python train.py --num_hidden_layers=11 --hidden_size=384 --num_attention_heads=2 --num_key_value_heads=2 --head_dim=128 --intermediate_size=1344 --vocab_size=2474 --hidden_act="squared_relu" --norm="rmsnorm" --norm_place="pre" --norm_eps=1e-05 --positions="rope" --rope_theta=10000.0 --rope_fraction=0.5 --qk_norm=false --attn_scale=0.0884 --bias="none" --tie_word_embeddings=false --parallel_block=false --extras=["some layers without attention", "local attention windows", "paired heads", "shifted keys", "gated attention", "exclusive self-attention", "capped logits"] --init="trunc" --init_std_qkv=0.0362 --init_std_o=0.0443 --init_std_up=0.0362 --init_std_down=0.0 --optimizer="muon_variant" --learning_rate=0.00531 --lr_mult_down=3.0 --beta1=0.93 --lr_head=0.00562 --max_grad_norm=0.5 --warmup_steps=200 --schedule="wsd" --decay_fraction=1.0 --decay_shape="pow" --final_lr_fraction=0.0 --batch_tokens=[65536, 131072, 262144] --max_seq_len=256 --doc_mask=true --train_tokens=766200000 --max_steps=5280 --dataset="wikipedia_en"
Each number is 500 + 25 x the weight over its row's rms, rounded and kept within 0 to 999. Layers, rows and columns count from 0. Numbers have three digits each. The size before them is the row's rms in percent of the matrix's.

# layer 8 attention output (transposed), 256x384, rms 0.0763, rows 80-105, columns 0-127
089:466516502520504534477499520497472508533471474491509531477483521512522515477491472516497487501496479447481499490493521503523468529505502540509502526469511483520517475502479494516484520526524503488507490487498485497512499520506461501510521489502480475521506459482510523532509477485475509477516504474482520487488487504465529504500522502516477509508512487482501469523505736488490496448463
101:513491532463482511520520493537486502501515457467546489511493507508488513501520513474524497483468491512513461488514520530494482541492474434496474485486514498494532527493497438487499487484511490521506487562494550544465526514511564499496509524523528527478487484514460512473507495498480501490484468488511548533493469544536549506506468544465504563547530530521530492558462466500490501471530
102:553490452462499513523501492492511513457483467542493541523507493501485534501472500513543493519550452502501486517508510486498532484477500481477487511460502498521514493525453491487494538500484534507506474519520484468477546503450511489477523511410493474527555507510499501535484485529529473507501499533504473516493493506538496505514509478546537479548515504492506482483498496491527493499521
103:485494481479482524489532482436480462490493497517519498493499462462493491503493442479521455525526518484524492500524497495520536513502528509484498508512456512553486511515490483495462485522479555483550486554507489476499474501515537544483484467533494497516467503485471490487543488489524435483476510522499497518488498509463477481508523478477472509511490495526456485483500562509551484463459
093:505464533462454478473484516517512511530518516533488509496550478507480491471509493496510498524494481500494558469452507484509485521488491518523520470495476492475492476511501457471542507528510512481488516525517517515496522541462497487484531478512510474519521544491476514512498483507482481520505495526475501523505517526516503453507511529501502480457490514446540509513481376450509485500499
091:494492542529482528488516509462488520491521538469482495510499514522487498482542524509518506561534489480520502500510505522520500493519491505523493460464544470560495483492524485505525507506507465516523504475501494471496521512507481501511531532547434573508493513544481514472506516494472501516508536515494507485478479578487513511493472506452529474485497493518564500494508616484465541509464
092:525497499543504504505532489496497508458510511509528499536477532471512548538466466510495468516552480498515521475544525513525528514513489516490473454469499522510482508472489485505535485520485509542490526534483523502480505507469482502464536472511496520513512512555536491512480474472486512488463557517504491523533521516495495500437508509527489468498482532504459477503508445496462479517481
104:490508520491525496563512481472503519454510496495545515459494522468525489522482512521543505444522497494524477531519510511526497521500484497507480541497527513537484511434507514531485508484502465522477488520532517492468493462491458502484520478515511522487488501440473507507465463521495476548484489493444514547530534529496442493503543512496501502515459513496509524502542523483476475488465
092:527509506493483481502498465502480468559516484506523524504521499528449522471510519512497504484474472494482558496520519523482468457490482482469527500505522500457493513498484490487512474504448513495471490442466510513498517468475485482448533481503485486528533499443548518514476493539464471503469523472548490475471520463468497501521553498493486530469489479480528522448480531473517472547505
097:485518497528500471519498495520509463509536506481539531534495543511477495492476455513509495510524482535461495500516490486501488510539460514499484533533496537481536496485561495508550550517473536521535499548527533512487528496517510536526442517467502493512549480520503493446511480490492518520474533478499467527448475473467448456480522501486515483501517523521533480502471525471508536504519
108:482543510492507483538502532538514493506513535529512471521503502527460522466489570528491534507480508497520516545547511475478559501518477497506522520493465511490532510487504448541542485545495496544470493470498521484531530526521452476516550495478506504464508483533461509472518480474493448550507493529487509477519503501488514480548515504464507483506506513437493495506466539507539484479493
100:480482479495516531488484449490545543445490522494503490495511578494494540483489480522500465494549477479560485546543485510496515519475528487502498496504519517512485524533517498497543512524533499479501510521498485506519476498512521503507480499485517530502485475512518520503464487486494526509503483523510510497541513536473500504559529508543461447505509503438485535531506460467500527520507
093:462508489516503490493526433432466525516480491500519489474484479474523493509483442477486507490525550478510505512535481495523518496486497521536455511500503486475508513468482470491487504531519523495516485469513535518505550510481446479486504475488516477532496504453519537537514510507504556506472500510474534467518545496515531509524511531472532509525474512488542478460524568485557525505475
094:519501485540497496522474502514487511506508519474494500497493474488518550485474558519470512569482506485481542455539502483519485480478468465449511498507508509551514502466476496451479498520454493542521474502514458537516498526486510477470493484530507513478488508487487500491475488489502481542490524477534487516512496490519492487530506503493495473458504565523527506498503603481500483514530
096:481491484508497469515477491495511466534470528487514519543500499527528587531485491471508537524483501513538562502527496507509506451477485510512516475457498479484486500530475486489465450481508520515506509516489494512520522482493459522513485461501543474496517501440531458492485503506483518504471507474496487498512495523481472483524498497500468502478508508485548519524452450464518553504544
096:493518484506456521471509468493491467509491486494496493540480472430527506488484534477525491483493506470483506491499489520508527480466508450524494512493496475477496490527484522464483476512499491536475526495570504460521482526505514486534489519502536469475464476511516500533495512538525457474497504489519523446500495549493521540472461551475492461495517524506505483535530630517505497477507
095:487503490477467519490487523475530477537465532487466512526445516510551496519528515499470528499510537505517486496514483551474518518462442492524490549507543517509486556480498503476510472495495506462483440486516550544502449461540504523487474507493478554508492502504579512485454489497528531479525496534485447514494470479504526516495498500522517487489503495513565511483509495535512507476541
097:512497517514498533539484509512462519559495495473466518524530451492492486527484491489486507481477493477526565507521487458501541486434487502481474477507494457494507486500508538504496466487511478485472515488507501518501507509507483513486505498489495528511497491525487509484485517491514553485508531471449491514544499525516509521514517527480507461493525518499541502490501632530520502510489
098:543501478538529509494517513494499467485492475486499489524470513472501509475463465513490527495467469485525505474529518505517503484504475518508506467514472521508519534490487508500510502482479551464514475549550467504502557473502476494482522535498474484457474526500537484429487467517532498472472467480528494496524509530483465530459525527530466473459503474451544485480479450487520508510505
091:499529490494514504503471500486465471545479528532502482453511508545517538489470491513506527520503522516494483495501475502518458488446474463481501548482528536480459512496536498514539539508497507507496493504480555496507487501531495517509515562526520527504492494474532501524481536471509515536463473467529499475480528516488501514504468519483516537474475538488516513520493577495467514519445
102:522512497550495485499503478517476512562474489477506431460534501496498482530482491570493525504517502465552474506508513497528483461541467447547505459534493444491506538488505522491512501507477442486493507514514457500482518454498506471518510501475512518500488516498496530488538532503466459488496500559466523478478526525506515508492479491480543517525505483465516530481503459501505510481494
094:493483498484514492554503500486480494478533508512499517483463487458432528486518526455478511479531518493514494478498517493523502457488546485526515517472507511505515504527474484527479547499529549499475517488511525506502517500484467456523550524474474483545478471490482533461504472527499470533515499439541485535466521519490530517520496486540492524538515467482457490492538486537506513501469
103:519545481459471501517503488489525461440524506488499517505527516493522501530490504554507466494483492456463503457533508487491498556495486521475474520537511468532512510481509515517530518523464525490551476513478515499486536515528520441495506515465502503506466489547503486492542480506504530457506493509503500539466478546475499523495490516522512514516508477503490487584490480502519485508490
095:525470529451478523526553516517520471454546515493521479520479520509539468506501495476528521474512535525453500490479525516497511475474483504527520531548540506491510490490516469535463500460521509490511490499510521497499475517495468494484512501522508515510474559503455445500525499523474546491516495508483448509583521493479490477486527505493499521545509482474502512526471456519512512491508
092:472482507522514501465496529459521470448469470498516507468515496521494466488515523492514489469489527536490553504460459517503517512513475534494503527496469489486483487488504482530531518526510540441529526487525524469551517499493496478518517499507538511443509538497519506513534477480518462521509496494534520496477501467443506530477496529492510513552506495466476463429489453501525506531533
093:508494514481482487481482511490515476481482502522496497493455512527517516452497495502482531458474492520458495532519532475504519501542529501478529511507480491482513484500561529490559516515507517491477565548529502490510482505502488468484520486498553475485457475515497507497526487471519471515488505522485539471524490471531497509490495500525470499492532493514457528482465425518518518510515
# layer 8 attention value, 256x384, rms 0.0653, rows 81-105, columns 0-127
102:482512526490487497521504484526515532474484464468498498508474518443513491465535521509498502469460513505555519500514514542508478471442490543473498531465497480525502484490478466475473465484504498508476498483499529499526488488464467491488538533529483498506496502502438488507494486507452482513484466482485499487484488507465539486496466508501496513455506472512468495530483530516464523469488
102:526526493473504492472506506519498512477506501504574518505524513516504458489488488486517488524481524500488549498466498507481488468468535486483495432515508472515474491528514455491510486520495527537474530543505489472491494472471499491517492483512478467503500514477502529477483493469474533474527550492495472496509467516518516491501497557471441472490515519464480495475513500460523484496532
096:530533529497531509525525477485496455514502477515509514477502534514502487457515520494531455470522456498526500498518499484557512506515456502540514519600496541500488528478509498510468490578494508465528516509485468494497458482512494533506497480512465485493517518502512493558491492517485508500521483510499501526530511491528483483451490504493461525490492454519472522550526494498508500535451
094:530506495544494523516483475469451481498456476506497487520475480503464517506526484502490464441479496429535525474486517502493501494508504491522460534492512492507498517542498526468501516478505510503477460497501465471498472456511492539487546453526483523528507463527534470524476520507527526543478487495513464479502536525468470550504493495511524491533513518510517488518484488537508470518485
085:506531480429475492550534477479508447457515565499464472512500480515491506502526536494478522491531495493463502523483476492507483492522488447513478461514472545482519493500492502479477523455575511473479534498475507477496472537534483491507486508562516503507501540483540540463488507506542499514455536471492458503476502513491497501511514506537478548533538436503490524524455504526491534512545
092:504506532484524516526495492486479540459546522477498524507469516507515494490515481476489530499485514502478480477481469475475508538462521471476537479516496479462478479550438478500446496533505474578481473513542472493489579520498522496508469477523480474500531505489459500522493501491558534489476502481472461494501492516495473488496494501500473510514462502535462468517524529455489489475479
102:512510525489493442498509497512461503545527529514504482511497515463461471505496538533507493490479520490469484526493520516478488485473498510538522516536510491517516489467492494510499467474538510494479439470473502493536468498524532486483515489497462511498535495460472509463500528539527511538502445540454496545494520540461492470474488480526497522506485477453534498544530496511461463518498
094:500544483495490531497424498497519499498448431518482532529490477503541504532492486522488466462511497497495481516461474474546470476515518461485499455508505518478515494498497481534507523482505493529459480500510461499488490520546499510524446506537499562498541487485507497469533510498516482491511479496507501517527531557504526476460475524494516486513465541513540492466444516496485467488458
101:480498448545487521461461573510504490509464520535462520526492478499454483507524505476487488500507507501534462520487513529492519495518519497510496463506489492505513563530498539471493541505499519534488516498516471456486508531485534494480468517494464484567521491529530499476531530483535470509484467475498497516472527474467453518478451501521533526505498495469508443532518477504525541497497
103:450493478502507534533505524485474524558465473529541462486515539521450505499501501511522515508525498495537504484545480442521450591485498501467520522468504508481489461568495498448513477514482505527511494484540438477490533437496482491504529460518493531478451463515459475526495490554521497483546501481495534529502473484499533505507518470491493504521495498519500489529488481475469557463486
095:502482498518498555517470504487485465497499497528488520504524491525511492507491524501470518484551491494525485550467534514547528466478557519492498524504492469494504473522507497483473518540473510495507450471466500480494487482484531515499460482524479459514510516485472542472480570493482482531506487545486550526519525510490524536497469495540518482516494508492467511494523532499470498501478
100:464516476481472542516499488530472532567527538501491500497507510454512492495506524500473471467543497514531516518488505527464527519526440531480491476523533518450476520473504496465461550501512470543478477476488440494516520532490513474559502507473503495505479486495524501505483521529511503468482496482549489486514516499516484484529476479493485517555515505478476492516532471523483513527505
097:544531527508531517496468459500549484470504466530525520531489496491510516507451467481512509481485508528511521488457506479511522515536536490505450515491516521492503509537520490520488516489512452526484515512525494482447509483519522516518473470534506516501513537465497472506479517466537474515478500485493539476533508523503497515481504452495491511502471517489497510503531516461479515522489
098:490555543544480526477511484456487554470466548508502487523517504472550499501488522534468444559494533487494491482522494530507512504507527518459460525547512493467529502493512490481498516508463523520483494495518534513528477458504510472500462422546474515460514456483512512491525496484504536510516521557498515499519501494501446477489468506495486510463529487527493518472503485500493485545492
090:507506533541456504495533494456508528559505532538501494510512495522505479526472477457483521512502491493537479484512522508520454530460493510540502509503493453487493530507498476520505513532472471511480469505512508476511489483505521455530497513516537515530517514505470478534467465509544526464500509516540536511489499505467489501490514537471509480489534472498481475532460506506494497475550
101:519568475520498498471507492455514495519479529491509514501491524467523476505505528497464451501458483476510466507497524500471583486528517528473494450517527444492510516476505471520456490514522524526492493457510500546552516528499522521500482484506475466511526500476518515461505466495500491492492505475488439486497548527494475540506520531517555526503515481485499530465502498515496541475539
102:517509497531487570482514469478540497536507515548520499508490510516545474505511460545506505536483482479507481458469457529522510492480478486477491471497553479503456537516507498483495506499505513508473444540574542499488504520529431481512489511530521468521471520494530493510520509482491448497464509509517574509502510515516522511531479537478505533455488510505477493501469451498533506518540
108:535530477513472516472491503449506503497507523485533522503486526511504457509473477507494468479496494497498453483455509513474557548511471503500513498513497548492541488508486508462498546446483567526552502502491514498515479475507535486484486510518490492527527495485522500508507460534489516450468496480492538481502480521516459484515494532501477494509480488526467502499493467486576470501509
094:449473500501509493488523501466505522451484552532464489477500481451472454512498514507469536507478485487530482502530506525498489458523514488451527503474484466461464522500519521485513485510508517483478451541512452438495522504527463509516500513557514482505458514479510459533500486540501518471478445507488497520495508481462509493475515513473508527535496534465512473518497524513537481509488
100:475498556513506490547508514485496552525546455455502491519497524474473471486477486502486496489503523479522486545476486450537483490534508514477468511476507545518510481484511477553551504492498509517501515463509501471495496562478555459517479497481486489501513506535476530493522510525449528516505459522529496453462499514503445462511485432497547475508470489495482455473489458512511520484465
098:503480506513508506494440529510509487485505483507515486487513529496506496488493430523537509509478541507537534514515525494506446480494476504500507559516517494535509528516517478506462496472502523497491511505536445459511496480478447487493527516503532505453500489521527478533534497489475556484533512495496502526498505508527488480473489483516489531480462512491521509517497505504482515441489
111:538485520483485485470504469517489459501478475496518575462514536489471478483492512494500500484451511523513490489459457518531537454544463505504493486539500487512456491479484479488524504523492469481491555476517514489473490559536506449469481510521503457500488499503489529479517490523531465501494500512521510522479485517460510535505457498504501510481531452490494491517492538517523461555532
096:474508490481502519507482490569514480501452486512493484456495528514561491517552472503460526495516436493501537528541513483463497476478544511495491463518500524499488480450519529480482515497529517487591526468454484489482484482518545488456507502489484505532507479491471523475489552487538496528511505488535488518470494521502495501466498478465514473525512512508499518491482479519507506517508
098:474448483507500484502516508509481481492533535493508478504494484496542468498531473515504502509492458531504492519522520497544519511542553495492542482507512498525471516548503510488498482548454502468467476467549505486473459505531496465515515517481481507517511476480536473535534479533561544514533489466537483504499495458545539481485532570470495512507462479488541501496479507509524523501498
100:565513515502532510514484507473497516498522485507504475511457476470514498470508477489473460495536438489500474477476498521534469466509489458482501489486451452490481469543482549475521497453510508479532534537476492489504515461479455515486467473466537488466486541524506510477495475517519526513540514481508513502509504461540503498518556546517462505481494556508545482518527546499454520487485